{
  "n_layer": 26,
  "d_model": 128,
  "n_head": 2,
  "n_kv_head": 1,
  "head_dim": 64,
  "d_mlp": 320,
  "vocab_size": 4096,
  "activation": "swiglu",
  "norm": "rmsnorm",
  "norm_place": "pre",
  "norm_eps": 1e-05,
  "positions": "rope",
  "rope_base": 10000.0,
  "rope_fraction": 1.0,
  "qk_norm": true,
  "attn_scale": 0.125,
  "bias": "none",
  "tie_embeddings": false,
  "parallel_block": true,
  "init": "normal",
  "init_std_qkv": 0.0436,
  "init_std_o": 0.0,
  "init_std_up": 0.0436,
  "init_std_down": 0.0,
  "optimizer": "soap_variant",
  "lr": 0.00513,
  "beta1": 0.95,
  "beta2": 0.95,
  "weight_decay": 0.078,
  "lr_head": 0.00535,
  "warmup_steps": 42,
  "schedule": "wsd",
  "decay_fraction": 1.0,
  "decay_shape": "linear",
  "final_lr_fraction": 0.0,
  "batch_tokens": [32768, 65536, 98304],
  "seq_len": 1024,
  "doc_mask": true,
  "train_tokens": 144800000,
  "steps": 2438,
  "dataset": "wikipedia_en"
}
Each number is 200 + 30 x the weight over the matrix's rms, rounded and kept within 0 to 999. Layers, rows and columns count from 0.

# down: layer 15 MLP down (transposed), 320x128, rms 0.14, rows 184-218, columns 0-63
# gate: layer 15 MLP gate, 320x128, rms 0.157, rows 185-219, columns 0-63
# up: layer 15 MLP up, 320x128, rms 0.147, rows 185-219, columns 0-63
down184,201,170,230,197,212,170,233,149,203,190,159,205,180,212,202,236,213,237,227,173,203,175,184,180,191,167,251,196,198,214,190,197,209,171,159,194,198,161,239,179,197,196,208,239,224,211,211,218,189,215,202,155,162,247,206,238,217,202,246,180,148,140,179,187
gate185,243,204,159,235,164,169,165,208,179,197,188,166,187,155,188,197,204,244,199,179,158,226,155,210,162,199,219,229,229,268,167,220,193,222,167,253,181,241,161,191,203,166,262,197,198,217,166,188,164,183,143,184,179,151,201,222,236,132,231,250,186,253,230,187
up185,167,161,249,262,177,195,289,213,208,170,218,210,201,229,185,211,234,205,202,233,224,200,192,185,204,165,246,161,209,184,235,178,196,196,189,188,182,239,251,155,165,195,166,173,238,220,234,224,177,221,164,212,268,276,163,218,219,156,180,204,237,199,204,175
down185,214,253,208,225,141,205,244,201,205,191,218,223,244,205,257,185,221,236,176,205,187,227,190,185,185,218,195,216,211,181,181,274,214,167,144,212,200,158,214,221,212,144,253,225,219,169,178,202,172,181,189,158,249,149,199,268,218,170,201,204,184,182,144,167
gate186,183,203,152,197,145,212,229,143,223,206,226,208,187,167,228,191,204,162,244,211,211,228,220,173,156,210,171,206,161,182,180,215,159,209,192,203,165,174,213,221,204,210,233,199,208,109,207,234,180,210,205,179,205,161,212,224,229,170,220,217,187,261,135,178
up186,203,162,243,248,212,218,162,213,189,183,205,193,200,215,161,159,186,251,177,227,155,202,175,202,215,220,192,187,193,142,194,150,178,227,230,149,211,243,197,238,199,173,270,249,178,183,214,223,220,181,206,197,165,217,191,188,203,226,229,160,184,186,188,166
down186,215,161,255,193,196,198,222,155,151,267,202,213,208,178,170,256,185,231,191,226,265,154,223,222,184,230,218,173,204,227,251,241,197,239,169,203,235,256,220,173,194,239,180,197,179,189,202,191,181,227,186,231,213,140,184,198,208,186,216,178,202,194,195,224
gate187,222,251,222,234,197,190,165,175,178,208,195,230,176,182,209,173,191,217,226,231,153,169,186,169,191,190,153,185,215,243,202,219,245,218,200,224,182,172,146,217,249,174,196,237,211,205,252,181,152,153,199,117,156,222,207,203,165,163,171,183,193,166,200,191
up187,224,169,199,204,257,196,211,154,186,276,241,222,263,203,181,181,139,209,181,188,147,214,162,245,205,210,188,269,216,170,206,172,161,184,203,192,227,198,224,194,109,221,183,187,211,191,235,187,166,202,200,223,201,189,262,192,261,204,214,212,155,215,201,205
down187,232,156,178,206,190,164,285,214,229,223,254,188,241,198,180,212,202,135,168,216,167,258,221,184,228,192,172,172,188,205,216,222,187,181,187,233,221,200,215,173,204,200,250,234,164,131,157,218,205,198,228,183,198,201,157,173,212,230,211,200,216,198,291,261
gate188,210,172,261,235,191,219,224,214,180,224,140,171,186,261,195,217,235,292,265,188,194,178,172,196,252,217,173,226,193,196,234,259,199,242,231,190,185,258,183,210,210,220,222,168,213,187,193,180,158,244,182,178,214,194,166,191,192,130,202,183,211,248,204,228
up188,155,241,194,152,194,166,199,224,186,191,238,187,170,185,234,262,178,205,236,224,190,272,222,203,199,152,177,192,221,209,247,187,210,190,225,216,214,201,247,186,228,202,159,190,147,172,255,162,206,183,196,200,189,166,257,210,205,195,227,234,144,215,189,153
down188,230,192,154,217,192,201,202,231,256,153,160,241,153,212,186,155,197,236,203,172,185,230,192,233,164,211,207,225,203,209,197,206,225,200,219,236,196,216,233,169,182,201,217,193,209,238,209,242,157,189,195,221,186,230,187,201,169,150,159,187,168,245,179,178
gate189,180,240,202,217,202,252,221,196,139,245,221,184,232,167,188,243,202,200,192,188,206,203,199,207,209,208,198,209,172,221,199,228,203,194,214,139,252,238,160,174,177,199,248,199,203,176,177,204,162,212,286,268,212,212,197,252,281,196,232,157,170,229,165,231
up189,199,174,224,234,228,205,245,187,144,246,120,222,196,221,233,189,191,178,120,164,221,181,230,164,250,236,221,240,251,197,193,226,238,167,238,188,257,182,213,255,232,172,208,235,167,234,197,172,212,205,191,205,157,186,236,203,185,255,209,240,209,174,208,237
down189,216,212,162,226,181,196,215,183,229,176,125,188,217,223,139,190,267,186,223,180,222,245,187,198,193,146,185,129,198,186,236,141,172,178,110,260,187,221,245,217,254,188,167,197,199,215,225,184,183,230,201,138,209,195,207,199,194,182,151,195,161,221,203,195
gate190,174,222,134,186,162,147,199,190,197,220,172,202,166,135,185,211,211,226,194,240,229,224,204,167,240,203,190,192,218,186,203,256,185,176,178,227,256,189,245,175,177,225,256,163,183,186,166,200,191,188,186,205,186,193,228,209,171,206,216,270,196,132,189,155
up190,171,239,173,210,161,193,201,177,214,155,224,247,145,196,224,173,196,159,168,194,177,212,203,200,200,213,249,187,220,246,148,179,148,231,157,242,141,235,271,171,239,219,235,244,174,187,217,206,185,265,179,201,274,204,173,212,160,215,170,241,200,191,210,224
down190,174,226,225,161,194,163,212,189,193,170,224,205,215,142,193,161,143,204,179,172,209,215,195,184,185,242,171,179,219,214,240,177,217,208,218,230,203,187,189,183,170,166,188,189,152,178,201,161,178,210,196,223,245,181,150,195,163,250,178,239,236,192,199,223
gate191,202,216,221,228,216,204,192,185,199,249,153,196,224,215,190,196,180,186,168,262,227,184,196,186,209,207,189,168,155,190,204,233,147,200,155,189,261,206,249,203,213,213,242,257,137,208,224,172,198,218,247,175,249,170,175,244,199,179,196,198,189,150,225,182
up191,229,216,168,193,153,282,220,137,177,198,180,248,205,193,145,202,188,205,296,171,197,210,229,206,208,173,250,194,214,240,165,222,185,172,199,200,174,252,260,244,237,219,232,180,206,231,183,189,235,259,211,210,178,178,176,195,163,248,182,178,186,205,243,255
down191,159,232,187,192,242,189,178,190,218,197,191,180,267,185,208,180,197,195,242,144,196,188,189,162,203,243,169,242,274,177,229,198,238,166,228,198,191,183,179,199,144,163,204,156,189,161,167,247,178,256,210,197,227,202,172,142,193,170,191,154,188,238,246,245
gate192,272,188,205,246,219,181,233,225,196,218,211,166,194,228,224,219,239,206,202,203,191,188,119,185,228,205,201,231,206,238,228,231,174,196,218,200,221,224,206,226,224,204,188,214,157,243,169,199,182,191,211,174,170,213,231,207,186,204,177,251,200,152,186,181
up192,165,221,236,211,198,170,190,234,182,227,214,179,181,220,214,222,195,204,150,214,215,166,208,162,165,245,235,202,208,182,208,207,163,197,190,210,162,161,219,227,149,168,205,241,141,195,147,239,143,184,207,175,214,237,225,199,170,200,212,249,141,244,191,186
down192,151,222,215,223,229,216,223,184,274,198,230,158,197,214,184,238,194,246,262,198,182,193,202,163,203,142,198,200,197,245,192,188,209,225,222,146,201,216,200,172,224,239,224,220,220,228,201,211,190,201,139,206,161,168,209,227,160,200,267,199,193,240,251,168
gate193,240,195,228,194,179,201,241,201,232,189,180,212,138,223,209,183,163,203,205,217,222,219,215,201,184,195,214,160,183,197,232,163,147,249,221,219,192,216,242,214,156,225,189,229,193,214,232,169,220,169,190,154,167,213,196,177,248,249,252,162,217,215,221,179
up193,212,175,153,208,221,214,270,200,139,191,209,196,165,226,181,204,198,173,205,163,222,137,160,208,158,236,214,210,154,205,165,154,195,174,216,240,172,219,151,202,161,239,174,199,192,142,217,197,261,231,192,209,188,185,194,140,190,176,229,203,194,235,235,213
down193,200,226,239,224,217,201,172,166,230,226,167,185,215,160,229,184,196,259,211,204,204,159,175,239,227,176,198,218,185,209,187,197,176,170,191,207,188,202,169,211,226,204,251,221,171,216,186,250,218,226,217,209,214,186,269,184,218,199,223,238,199,181,199,219
gate194,221,167,152,194,189,192,264,137,215,204,159,209,216,165,160,236,213,193,184,175,253,236,236,212,148,201,199,201,243,186,266,198,219,200,175,231,189,223,199,188,180,205,228,204,226,210,179,163,211,141,202,208,153,174,217,204,263,166,182,194,234,221,212,164
up194,172,181,199,243,222,179,155,150,227,218,186,210,230,164,261,228,294,243,164,255,245,202,212,255,219,164,200,199,228,181,270,273,243,191,202,230,198,197,210,260,218,183,203,158,172,266,208,154,218,205,210,191,210,200,225,280,156,127,234,309,216,189,199,161
down194,188,217,194,268,194,167,255,212,255,223,184,243,199,173,239,228,237,233,169,201,213,181,196,244,206,195,220,244,244,137,216,202,217,222,146,173,223,227,167,178,207,226,179,128,197,173,173,225,218,254,186,199,228,185,170,294,212,191,152,217,197,260,192,196
gate195,266,220,184,235,239,185,180,227,173,252,190,169,185,217,184,198,175,194,226,174,242,197,264,184,162,201,263,231,231,219,194,217,218,197,173,276,249,172,143,177,195,187,188,139,198,228,190,156,194,145,182,187,203,201,186,160,212,143,217,125,185,248,141,203
up195,213,215,213,160,210,193,143,264,177,213,244,211,229,202,201,225,149,226,238,215,211,189,239,178,160,195,197,241,198,197,152,164,184,201,199,226,251,208,126,172,242,215,242,195,209,204,186,204,187,212,201,197,205,216,233,257,190,183,212,216,257,208,172,179
down195,212,188,161,214,208,203,148,202,234,204,185,193,180,213,208,235,211,197,202,189,209,191,209,222,158,191,248,221,195,169,141,204,244,196,217,213,203,174,195,179,163,248,250,234,209,176,218,191,127,162,240,185,228,225,179,186,212,267,228,232,198,208,221,211
gate196,240,201,206,195,198,227,237,220,162,179,192,174,225,201,207,206,108,212,247,166,185,196,268,223,220,183,148,176,240,204,176,193,212,290,181,179,211,262,227,162,211,246,180,190,279,177,224,190,175,245,158,206,222,220,210,196,244,145,206,225,199,202,217,226
up196,220,185,192,234,154,164,211,187,218,204,142,182,203,181,144,167,193,159,167,185,196,240,129,198,183,199,189,161,217,282,178,172,232,208,187,206,203,174,218,202,221,211,220,187,178,207,166,233,163,183,205,206,201,250,202,176,179,204,165,151,176,159,192,232
down196,155,196,221,150,245,197,206,163,157,240,244,210,201,204,161,175,205,188,222,245,206,192,191,213,199,148,204,159,207,203,182,212,148,215,203,216,208,234,225,206,162,184,183,251,236,149,129,223,214,190,188,226,174,171,214,208,210,212,227,197,186,213,226,251
gate197,191,250,181,199,228,267,180,233,161,252,208,132,230,215,169,207,208,219,173,191,241,195,215,176,203,157,204,207,227,202,176,194,200,176,193,182,233,222,212,184,152,184,161,216,238,194,172,238,165,169,165,214,182,174,216,166,182,238,247,188,240,212,215,191
up197,165,249,135,200,150,157,191,239,177,220,199,141,202,190,189,197,224,176,189,177,223,205,185,196,223,175,180,186,218,225,218,195,195,253,245,195,202,167,241,210,156,192,209,181,190,253,239,271,186,223,230,226,166,232,270,197,160,146,258,199,203,221,194,173
down197,168,145,188,208,250,231,261,210,216,221,273,188,189,169,223,211,161,234,184,214,234,207,179,202,235,246,190,217,194,208,198,254,201,290,194,147,143,177,200,240,196,169,167,249,194,145,264,190,167,178,210,179,192,235,214,205,252,186,184,248,257,179,205,197
gate198,196,252,223,192,216,191,174,229,176,183,226,191,227,209,203,204,213,284,211,207,189,230,159,176,183,196,207,207,249,168,226,243,193,182,184,166,204,223,146,157,178,214,199,241,216,128,266,106,173,170,197,193,227,222,182,229,213,167,196,203,205,140,223,171
up198,214,188,199,183,185,217,171,187,214,235,247,206,167,214,165,232,197,220,209,160,277,235,210,200,205,158,192,233,211,267,177,162,243,180,237,240,161,198,171,222,233,175,196,245,229,189,180,248,207,232,196,182,212,157,193,189,164,172,198,204,180,245,191,212
down198,251,194,192,222,170,279,236,161,205,157,177,215,234,237,178,222,155,195,120,212,191,220,244,205,247,243,164,185,210,206,199,223,208,177,213,219,274,224,238,195,205,149,250,213,205,168,178,188,231,207,171,258,214,202,178,171,229,257,241,186,215,208,185,234
gate199,236,246,211,188,200,200,226,183,200,202,190,245,209,265,241,192,117,236,240,222,235,152,219,180,207,156,178,243,192,201,238,221,219,223,142,175,181,173,212,171,171,214,251,196,181,194,181,230,199,291,189,161,199,214,188,147,243,167,207,211,125,185,166,199
up199,211,183,221,228,185,228,171,174,219,220,229,192,280,167,187,185,187,166,149,259,123,182,182,247,212,226,200,216,240,130,152,238,213,183,232,193,213,175,222,194,184,178,191,212,185,219,217,208,190,176,193,86,181,223,205,212,206,203,214,168,176,241,258,156
down199,183,206,222,227,193,253,187,201,257,215,201,224,274,164,190,177,203,191,170,213,167,213,264,217,200,220,260,221,202,179,177,254,256,235,166,224,202,151,242,155,192,175,172,127,165,146,204,176,238,224,250,176,154,141,229,204,210,230,209,154,206,211,229,276
gate200,215,184,240,225,191,169,220,183,173,199,221,174,176,296,187,160,175,179,191,142,223,187,173,218,199,213,204,219,184,163,169,229,167,155,136,222,224,252,185,149,243,177,179,248,247,163,207,217,192,217,225,174,188,182,219,168,196,210,269,159,212,235,159,240
up200,164,223,202,186,187,203,246,270,211,164,209,151,244,197,206,189,266,153,214,150,169,200,166,143,204,167,214,198,206,178,229,217,205,223,230,178,209,189,201,234,235,176,201,212,188,202,150,233,221,204,155,164,213,214,201,241,193,145,189,203,115,189,218,187
down200,234,211,175,207,176,205,165,216,232,238,261,185,179,226,198,220,199,221,208,255,185,183,219,241,202,183,192,215,239,229,215,109,238,263,198,129,206,184,225,156,188,212,178,222,169,236,194,198,229,218,244,258,181,216,199,197,219,246,177,180,153,221,211,186
gate201,187,176,171,225,164,218,194,228,238,173,172,188,164,203,156,207,199,145,209,238,228,265,217,153,186,180,173,225,207,193,193,238,277,171,176,157,180,241,209,139,232,153,242,152,231,219,181,169,224,192,230,165,222,235,182,185,188,211,203,195,177,184,203,185
up201,197,285,213,174,206,211,210,210,157,180,197,216,233,234,240,171,204,191,180,230,199,186,226,220,193,219,206,252,185,195,122,185,233,258,227,211,197,213,202,172,168,271,153,248,153,197,204,195,202,189,203,306,186,224,229,207,262,209,192,162,217,227,180,193
down201,201,179,220,243,151,192,204,219,205,213,159,155,197,245,154,245,209,188,201,202,203,173,232,171,135,192,289,201,174,248,165,207,201,164,166,221,160,241,193,216,184,244,239,254,214,153,174,244,195,200,235,205,164,165,132,173,246,106,208,175,184,186,164,173
gate202,238,229,194,260,136,217,243,191,222,236,198,174,217,158,241,233,248,153,233,194,194,225,149,174,263,157,222,218,177,174,194,217,212,176,180,169,209,182,178,171,217,117,163,258,208,236,223,160,201,230,198,180,189,194,160,204,196,221,176,234,179,147,214,178
up202,220,166,207,164,245,214,239,193,231,216,177,235,204,183,172,213,204,140,214,264,238,228,184,176,213,138,188,186,155,228,193,179,203,133,212,230,223,189,218,132,188,188,191,157,232,186,208,195,188,199,176,185,196,246,236,234,218,186,224,219,237,256,117,195
down202,234,196,259,201,204,204,142,173,228,179,195,201,216,157,244,193,214,201,199,156,225,224,173,150,320,159,235,234,175,137,191,221,211,191,181,160,160,186,202,160,153,201,200,228,247,221,185,129,249,244,192,224,193,207,169,196,202,218,205,170,208,227,236,205
gate203,215,197,256,186,195,237,191,202,214,214,191,222,260,193,206,204,208,239,175,195,209,182,197,236,240,224,245,236,191,175,226,193,233,204,198,187,251,185,188,226,210,194,188,184,201,268,239,206,212,200,158,224,166,129,142,199,194,210,199,202,177,147,167,198
up203,198,204,152,206,257,198,138,190,180,195,141,133,183,170,227,234,215,186,170,266,216,173,203,152,221,189,215,240,203,137,211,189,229,251,223,170,216,213,196,216,178,197,189,240,154,194,160,203,247,192,184,239,217,205,202,189,206,199,189,170,237,210,203,158
down203,201,233,206,320,169,186,259,124,234,203,191,204,222,218,220,142,188,241,225,214,214,191,173,223,227,192,173,201,178,156,182,228,156,181,166,205,173,218,157,206,209,192,177,197,164,204,188,195,201,233,179,150,211,209,208,148,194,196,145,246,274,182,219,208
gate204,192,196,210,208,197,230,186,206,182,177,120,149,203,203,167,234,197,254,168,158,205,219,219,219,177,232,258,188,185,201,220,237,214,220,198,204,168,189,211,201,174,205,238,219,220,174,207,145,224,171,203,182,125,213,254,169,142,155,143,253,203,225,156,236
up204,234,227,233,196,194,205,152,241,183,207,193,138,208,154,156,250,212,199,171,223,203,223,176,173,163,186,142,148,203,218,216,250,231,222,190,173,155,223,204,193,155,170,199,166,184,167,179,201,219,212,197,151,129,181,216,208,168,213,222,239,185,193,155,239
down204,267,158,157,178,203,207,163,196,168,202,199,249,199,224,194,168,231,170,234,169,182,199,231,197,191,214,218,211,169,211,184,180,189,161,267,213,215,205,211,220,172,193,181,202,164,228,201,207,149,212,210,216,288,231,134,204,224,203,226,153,187,209,209,194
gate205,211,225,211,197,183,187,196,127,239,238,192,211,221,193,204,145,200,171,257,195,206,216,219,191,219,201,202,196,181,211,220,190,299,225,175,188,232,179,203,166,183,205,159,237,269,206,213,153,189,212,185,198,273,170,201,193,215,143,188,290,260,196,211,189
up205,252,188,229,235,212,228,119,188,198,195,225,162,219,189,154,215,92,233,255,256,239,150,184,222,174,196,181,198,181,209,150,203,207,170,190,172,196,173,155,242,237,184,261,248,167,187,165,220,232,221,246,223,168,163,193,153,204,213,217,198,188,194,217,223
down205,275,185,236,212,216,128,174,180,247,150,168,218,188,212,255,194,256,163,184,179,219,238,215,227,199,177,187,203,233,223,204,219,158,225,211,219,175,210,202,251,192,235,151,238,181,153,186,185,188,154,180,202,201,215,184,145,176,161,171,161,190,216,192,157
gate206,228,165,169,190,177,255,225,246,234,220,172,215,214,191,150,164,193,191,222,216,226,153,190,174,218,196,194,173,173,200,223,197,225,240,218,222,204,218,181,209,241,156,240,174,181,247,229,178,162,197,182,221,260,204,205,193,201,212,174,203,180,157,215,127
up206,272,197,230,212,203,220,213,217,200,181,229,213,241,204,165,148,205,215,201,200,171,194,202,123,194,213,183,172,163,219,186,212,159,211,207,197,262,246,189,196,239,226,179,180,220,200,255,163,214,182,228,257,166,152,144,162,250,210,248,195,165,226,205,215
down206,221,196,211,167,237,175,243,180,148,182,199,179,157,187,235,154,185,190,215,224,182,191,220,263,225,196,218,196,193,205,179,145,262,182,167,237,187,228,227,164,178,193,208,201,222,167,177,164,172,228,180,216,156,199,185,283,187,224,183,134,175,240,178,181
gate207,226,184,207,195,223,235,217,216,225,253,181,180,220,139,220,189,174,165,183,174,235,158,155,158,172,193,166,216,209,226,232,248,174,180,246,210,177,162,212,178,159,213,231,182,196,229,296,215,204,235,190,201,210,219,187,241,199,140,224,216,221,168,184,151
up207,211,150,154,198,179,185,178,180,226,179,181,160,194,178,208,204,232,179,236,256,176,203,185,217,203,216,213,177,210,205,199,195,179,149,199,181,188,233,140,219,225,138,172,235,210,194,204,232,235,192,220,272,202,206,199,199,173,211,234,147,204,204,201,172
down207,173,196,181,204,170,203,204,158,203,169,210,227,215,234,211,184,208,226,245,259,175,222,158,201,245,195,191,208,210,185,184,222,164,247,175,156,196,135,208,192,225,226,176,172,254,245,227,163,212,182,196,162,190,204,228,233,164,183,182,167,202,208,208,171
gate208,238,268,246,189,230,218,179,167,185,196,186,177,196,249,197,168,148,167,139,210,217,194,217,246,184,217,245,169,117,257,172,182,176,197,140,171,204,122,230,181,184,197,214,154,200,156,206,220,186,159,191,187,182,211,217,172,213,156,176,173,252,250,146,184
up208,182,220,176,232,178,181,195,199,158,223,209,186,178,223,210,202,201,206,195,198,197,181,167,209,214,163,193,164,242,210,261,223,162,202,202,208,226,202,156,193,193,179,314,181,206,220,219,226,168,146,229,227,248,224,242,171,201,258,238,214,198,239,213,239
down208,200,200,182,175,236,192,179,188,252,241,203,191,193,222,216,197,241,225,210,154,141,148,227,235,237,227,167,181,193,172,211,187,162,165,173,207,212,269,178,186,195,209,246,191,228,103,197,136,170,196,211,189,202,205,194,223,223,183,231,275,234,205,224,181
gate209,219,197,189,214,177,185,143,253,214,237,233,202,268,197,173,213,192,232,249,184,249,177,135,164,219,221,189,163,175,165,195,205,153,196,202,169,192,230,247,208,217,202,181,240,199,185,182,208,186,240,198,202,189,228,227,193,221,259,212,245,237,189,177,183
up209,202,185,180,175,262,216,201,223,165,199,217,206,182,272,148,181,240,205,175,192,184,174,186,197,213,274,202,203,212,211,235,213,205,169,187,219,179,147,168,190,214,192,175,225,198,221,195,170,209,224,247,205,209,184,201,211,146,159,206,197,222,164,226,246
down209,187,229,187,158,207,202,215,180,237,194,216,178,188,110,230,202,158,206,222,205,217,154,213,211,192,176,298,176,186,201,214,214,230,221,162,169,237,186,193,205,264,144,188,213,159,163,174,279,202,158,200,203,223,197,195,164,209,136,236,194,208,189,204,196
gate210,225,178,202,174,204,264,238,176,203,197,177,190,221,149,166,189,229,183,196,191,161,154,135,144,211,192,189,145,189,161,262,238,198,195,184,230,221,205,265,241,106,169,216,194,219,214,202,146,221,116,208,173,211,171,192,182,212,196,155,201,196,233,199,203
up210,191,205,195,212,260,176,211,192,179,222,191,131,193,193,155,177,174,242,244,198,175,186,142,156,237,276,169,134,253,201,202,186,196,186,167,184,219,194,189,248,208,227,237,228,172,292,222,227,197,236,239,187,213,210,234,192,188,193,193,207,256,225,226,187
down210,260,208,193,223,212,199,187,198,211,180,177,218,233,163,212,168,219,170,212,183,246,159,171,176,217,171,235,177,188,214,210,248,253,292,214,189,200,140,178,164,190,166,165,215,174,182,214,221,215,202,170,144,211,167,177,186,171,210,163,221,153,197,209,224
gate211,212,234,217,235,203,221,213,185,184,254,167,104,260,206,156,209,201,222,229,226,180,207,195,196,174,235,197,287,187,202,174,195,231,231,194,207,181,229,189,228,218,142,203,224,177,174,213,178,194,215,140,210,128,216,195,274,145,139,270,226,150,217,198,213
up211,240,167,203,246,169,204,195,200,168,226,181,160,203,209,239,141,254,182,228,202,183,156,221,186,174,154,170,230,223,186,138,245,188,230,219,163,179,202,262,199,220,215,203,179,191,190,220,170,233,226,209,153,138,183,177,212,142,180,172,190,180,119,166,155
down211,188,180,218,192,190,184,129,215,190,217,175,264,193,136,152,233,227,182,154,199,200,272,196,175,199,175,229,234,224,230,243,181,181,181,202,163,253,204,223,195,168,208,192,219,226,172,200,224,230,230,176,180,168,207,179,153,152,240,236,264,180,237,213,223
gate212,165,192,226,209,182,241,172,208,283,165,238,187,233,197,216,205,184,148,193,193,250,199,239,199,257,212,136,209,209,271,185,248,221,250,217,235,179,187,214,180,183,206,258,203,220,201,225,184,179,249,212,170,187,205,221,278,219,263,210,220,184,205,246,200
up212,214,232,198,201,190,246,174,183,232,220,183,231,194,134,195,216,204,181,165,199,118,190,160,228,196,192,178,181,222,198,190,220,197,224,193,161,141,217,209,209,200,189,214,200,221,197,142,156,230,167,197,157,181,236,189,215,170,207,227,174,235,194,182,230
down212,183,176,207,219,222,181,183,171,207,265,221,226,236,184,177,178,215,225,197,222,123,192,181,226,195,152,204,187,167,127,257,240,181,217,249,207,168,220,200,193,177,163,200,190,174,187,146,208,197,161,196,172,163,234,165,202,209,150,187,199,173,155,241,175
gate213,180,179,196,232,218,197,234,244,203,212,173,213,259,231,194,161,232,177,207,160,215,153,251,210,196,216,157,174,201,211,181,151,227,267,185,230,231,186,197,113,196,232,267,209,207,179,231,155,164,204,176,187,196,176,224,246,211,223,203,210,202,258,225,213
up213,263,212,226,182,209,134,206,167,212,271,231,200,222,217,213,220,227,226,192,239,180,185,250,172,245,243,170,168,198,220,219,222,203,265,205,240,183,145,244,260,174,143,208,149,153,234,162,218,202,212,208,185,183,232,216,170,188,196,211,213,197,203,217,258
down213,200,169,235,181,227,153,190,204,211,203,210,211,204,220,178,189,182,178,210,227,208,177,182,188,218,133,249,205,259,212,210,195,193,180,246,216,218,171,197,254,193,153,225,192,171,228,207,233,210,204,158,190,164,212,233,185,203,163,204,209,187,250,195,231
gate214,183,210,247,157,212,214,184,174,207,205,205,209,201,183,188,208,182,217,265,165,193,226,281,206,185,213,162,180,135,184,202,254,132,213,203,173,158,229,197,219,188,212,171,173,183,180,177,188,136,192,151,193,205,217,170,186,191,211,247,231,231,166,135,212
up214,176,202,196,225,211,181,201,214,244,160,155,236,221,207,265,218,184,106,223,259,217,157,231,243,209,212,238,202,220,221,141,181,225,184,171,199,206,221,178,208,208,218,174,190,232,199,201,191,176,192,207,190,212,179,231,159,178,206,186,164,204,230,184,236
down214,163,204,218,239,187,162,199,233,218,256,253,214,160,181,136,211,244,177,183,183,173,189,183,178,199,199,137,184,186,212,207,226,180,206,129,225,215,175,184,153,185,105,248,211,210,208,201,216,225,211,199,170,192,216,166,187,250,185,214,191,160,193,196,182
gate215,221,196,258,191,233,187,223,209,169,178,244,224,181,205,159,197,227,233,157,204,208,203,188,207,191,236,164,206,201,186,224,199,189,142,208,197,168,189,224,204,199,151,206,252,212,205,187,212,216,199,239,233,134,226,227,169,221,181,246,233,197,217,224,194
up215,196,244,223,223,199,199,217,185,193,200,207,117,228,208,201,236,213,195,216,206,130,209,221,147,151,177,189,211,168,178,247,231,181,251,243,181,226,131,229,154,212,164,212,190,228,197,232,208,202,180,176,191,185,228,215,206,167,165,181,254,219,222,224,212
down215,224,217,181,260,186,201,190,174,174,187,192,258,254,185,185,197,267,217,208,180,194,188,180,153,169,235,195,178,192,141,211,178,198,151,153,218,216,209,183,234,213,200,210,187,204,168,202,212,183,202,160,193,205,142,197,174,196,262,207,158,198,194,219,190
gate216,187,196,238,189,253,260,209,232,226,196,146,110,194,156,210,236,210,243,218,146,238,303,142,145,210,190,131,163,189,175,222,207,197,162,221,190,201,248,178,189,216,236,218,149,172,195,217,238,180,198,199,188,211,241,189,227,152,169,211,231,202,203,170,183
up216,166,215,139,197,193,208,197,165,215,157,190,193,188,160,167,161,221,197,188,216,224,212,191,199,162,196,153,140,231,208,189,210,184,208,218,199,154,227,208,233,213,144,201,196,233,233,201,156,180,261,166,168,235,186,190,189,204,166,161,237,184,189,195,256
down216,229,179,191,160,255,223,189,194,207,203,235,198,225,153,198,209,224,211,228,193,186,169,175,206,225,190,181,227,209,225,195,201,227,209,148,212,210,232,201,173,144,211,151,161,240,137,227,204,215,228,206,286,205,190,238,222,202,177,211,207,178,216,160,182
gate217,199,202,213,162,198,213,142,165,193,199,193,196,178,202,167,181,204,207,208,193,213,229,227,267,202,215,172,207,191,200,193,228,208,207,163,121,166,167,178,211,202,211,265,218,206,201,191,187,140,178,184,208,216,180,154,188,233,216,210,234,257,183,200,157
up217,182,136,162,181,194,220,172,198,217,223,163,187,227,190,204,242,194,196,182,207,252,179,240,261,189,233,186,199,233,197,186,200,196,225,171,225,225,208,202,180,170,194,171,183,178,220,271,202,209,205,203,201,177,215,259,226,228,189,161,159,251,206,196,194
down217,217,214,211,185,210,218,187,209,168,251,229,249,195,200,179,178,219,186,172,179,215,145,188,204,173,213,224,200,218,186,229,213,183,205,320,242,210,198,223,211,174,227,203,258,149,259,222,181,196,232,225,201,196,182,183,223,172,224,135,238,227,188,151,190
gate218,251,235,212,198,251,193,260,181,250,217,142,184,196,211,213,251,224,191,198,212,255,242,179,202,234,248,184,219,186,171,194,204,213,206,199,260,259,209,166,185,189,215,189,199,192,125,200,172,187,236,187,149,234,227,198,157,216,197,183,113,186,200,180,192
up218,188,172,208,133,238,207,219,196,155,198,260,228,221,167,242,221,253,211,194,219,182,254,181,144,206,145,221,166,186,148,217,221,191,282,168,241,195,186,246,192,202,207,205,136,207,165,222,156,194,220,205,219,171,203,196,167,214,170,240,216,199,218,240,215
down218,208,204,219,189,204,187,161,203,222,131,160,187,228,160,175,191,185,188,220,210,178,196,219,191,216,197,203,212,192,202,178,174,230,250,337,227,197,206,212,158,197,195,179,155,170,262,232,145,198,204,193,226,213,207,141,226,197,141,199,172,171,256,223,201
gate219,192,199,180,251,196,259,188,172,159,190,197,199,196,175,204,208,205,189,129,202,198,219,221,193,158,222,201,216,201,201,193,170,119,260,178,203,177,197,194,100,163,185,195,197,232,204,173,215,188,208,221,158,175,168,155,253,234,163,206,202,232,156,175,172
up219,229,181,178,159,185,221,188,215,172,189,245,200,248,195,229,185,188,239,185,214,212,213,219,197,208,189,179,230,238,235,277,206,195,220,247,254,194,124,248,236,137,205,233,250,200,186,196,199,181,232,185,208,209,145,175,205,264,191,152,175,206,243,178,206